From a checkpoint of a small transformer trained on Wikipedia.
Size: 6 heads of 32 (3 for keys and values), MLP 576 ReLU.
Architecture: RMSNorm before each block, biases on query, key and value, normalized queries and keys, some layers without attention, shifted keys, gated attention, value embeddings.
Training: a variant of Adam for these matrices, 82M tokens, 5580 steps.
Each number is 128 + 24 x the weight over its row's rms, rounded and kept within 0 to 255. Layers, rows and columns count from 0. Numbers have three digits each. The size before them is the row's rms in percent of the matrix's.

# q: layer 4 attention query, 192x192, rms 0.0732, rows 0-9,32-40, columns 0-95
# k: layer 4 attention key, 96x192, rms 0.0689, rows 0-8, columns 0-95
q0 082:094101069138167110200077129090101075098109137161144130154152165141121128145139150146159174163119133150110147151161149125183086131146096123115157139098122158138100106127104154149149100145131122129094087144098172122151108107116187132142130123125129123103124147107151120141143124098140131123
q32 077:086139154102153155184086099092170086092105144148126126165155158149132143138118165126126125133118190138120130164141166101166115151147093168129141104133113121103150122127094171133118100143118105130107115149117148121160130080111151124131152113126124125107141148112167115161164115121070148094
k0 107:181123109158088142067182174190134127169123105103147144107112109120117142098136071140122110157148077139157117098129093110100163091125130094120109132155124107130143090088152111138113130091166157132136131114163118150098124169159084135113130126135101149116158107123117136115114156163149088122
q1 115:073165144093139122155084063092180140118122116141108113163153139132151143130129157105122130135101174145105151145142123103169114147124093167132110133133142129110146155169110151129138114109116108168133119103107135110159120111119151127127174113100152085114123153119148085171138109113090145130
q33 055:093136151119131139146101135096165108099120133138128135183149140125123151125121193111115111174121177117128164167119136116197093125138114150107136105127115106142130129175087160173095152117128080154113138154105135148150136121112161155148140133121137124073161137109128098176115133109105140132
k1 071:188089121139132164113155168141103145137170158129157131136113110138137106142126096124111128091123069145118111101135113136099140114157128135167165140116141165158115137099145125135128153154092169130130116135146175151108134093148098129099123160168152153120149116134128117140155103136114112093
q2 107:078108150127158120176097125112109093098134099159121090149154135147137112102155129148154165121114148135098126118190140146128119173150103127111160170106113165128074159123130146136154104158151096181079136126107170127133108140110172126133097135110136175145116127154137114117135102158127158135
q34 092:060130109117164111192078113097131144105108139172109118144168150155136126149141168089144163104102164143094137147146160137156100159158112170139143137086135143150107125152125161136182126149108094145140108104081140116163125102099158124133139101100124108132112134143149119143129110101108152140
k2 101:072152140101141132170065106089164107108124138151150120136151148144167174115157133136159140110091146089118152112155163115148155116116093158145143133128114146123109144139113151122150098147134109133102109120155140101164130107089140122128164124131148128147148154131156113172156080137099186121
q3 140:065187141112120127175099077095176100089114130149136112121151163155145141114145152130146150099084165122095160170144161133143131152128100180145147123094125142122124169087121158148139113148143080142115109144098170136155110093117131126146148142103147096115117127127144114146143105109091154138
q35 103:059153123118155088188082083097157092103135122149112121141172137168130129140140153110132160133087161103108129153139157101155120159143110155131151141082123132167121155115115166137139117136125088140125102111086129126176138088104163145155153114100104102138122142136126111156130112090102138151
k3 129:100161145101141149165076100087157110100095139164137101132149130150170146115150128105161139095096140115113148132162143125161119138131096169137136137111113154133117151130114146130149132170122124123099098141145149115147115106084120131132147147122157122129134135134133102182154080110112196096
q4 126:089185176108136143166100077084182099119094154144112109142143139147179158125130142113135107119100142120098142156146139150145130151144108178131145115100122143132136160122102144158126126155099096150139125109087164105154138112111121140131149141112137078133123128124172109159141106109089154124
q36 097:078141111128169115186085094079166119109112129137095128170157166139154150126149160118156143140092133099101144145152147129158109142138102151119159124100131148148098151133088156149147120146117091154131083108128156151173157119104139123136155125091120093123133140108148108169131110086107147123
k4 126:098163133102145150167077091095162109103105126156149098154145153141156155139132134135126135102099146121104151159144128125154123124131088185137130149103127152122125148149115164106131115161132119111099108127133147104164114102098132150137140148138150128143146145115149105180153076145112174096
q5 130:098183138099116151143105091095158106112120109124105113114146134156172166111103150103147144117091150105126128129121141134146121119131120169152116135130164142105144170134165133155119103135154092135125066146142132091163085105108113126118156150116119090167129134131157100144130097146109188130
q37 097:078162123104136111172090103105196091109108126133099118105151148142135128132139178103160155102091142108083153123149161115139102170171156169137126142064154161143126146109123146144168153166123107158091103110124149135148120080113153138116141117116121102157117139153133100153141106132120175126
k5 120:099159155103140156167081097102182142097136143125117108161167131125180148145119132154128143111099128128131131119156175116135155106126092170146146133116111147137113189136117155108145086160133139129110108114132129123165116104087121158110144162118140132099134143137147125180153086107093164096
q6 118:167105113142114106081136163163092147119157124109155138106096106110110116131111098145125111151170123107180133094119098107135145110087127083106154137133140124149134106144142125105124129118130154131114156116118078155089118170156126132121100102102123194123141126155101134111114159164151119134
q38 100:158131149116067170067179159168104139122154146111180140126093073087109113139115109105116140117179130141150111113101117136116123119116143104146092128149158124082129109158123086070124156105144156146131155152155101161078095143154125093112095120147129158119135109135104124117109172159138088171
k6 134:181124110183090088096184137179120103173133117109120148109098090127133105092100116138111114186146123143141121109122125131109160098097165084110110102139123118131126116109138119144104131092136156119166135145121109150102153145163111136113110116157115114131120122118123144078111171140144081154
q7 097:124115079132151117152120099126178149099124125158140133138098100159142108101111123106098140104093174154088133158156093118118144103112112126102093145133075148128161119094141162177118153082115112155150105102144140140131168093140142101104078104158138124135091145105110151119126107166122134116
q39 080:119152072163115153140124121106157125155116158172087128136144111134116100133110090157098156122153122138167163123137156129084156154153108140133139134122109087120141155110126139149150139122136071065140089177135133075169119118122131127154132139127120146139144142107081116110087135108156131112
k7 079:129122128128122126124164130113100097111166137106168100135126156138085114106157116089178147113139168085097160133099189119172114163138129127123128142133098122113118106132108111141102099128132136134099131075130103148128133129120145125142119092126168121110126125134131133155109124121091120171
q8 063:145110149104150158163120139118095111154139136159148099123136153116153154126154120122153143089119098087125119119130147172143141115139122139146162148093083146139106137130117136148171103193137150119113085150169156183133150118092173116146083188133147153168117101156108115135152087114154144113
q40 140:085126142100172119182080080072113104115142139161115098145154158140164138131146149121157153089098152109096139143134146153134115141123094164156144154101117147121110143128129166140163103159124128141115092141123154110173119090075142124145148147117152110140112151138138105160152087113115175121
k8 133:085143147088179129195063086074129080110134139154109107147173143135169155130125142119125146095110132119095127140147159147125116137147102192140135137103130134128102151128089157131131113151110112119102103122118153131171152082079141143145137146102145138125134155130144110163135088116094172120
q9 098:092092136139164122177099116103096073102136100167137086169145139141147130095163141140162159132113131136100123122167134142151126166159112117101154163096132168140067140151117155138164122161137122169076130114129169144131115140070190130154092149110127174139127131137141124132146118157143162131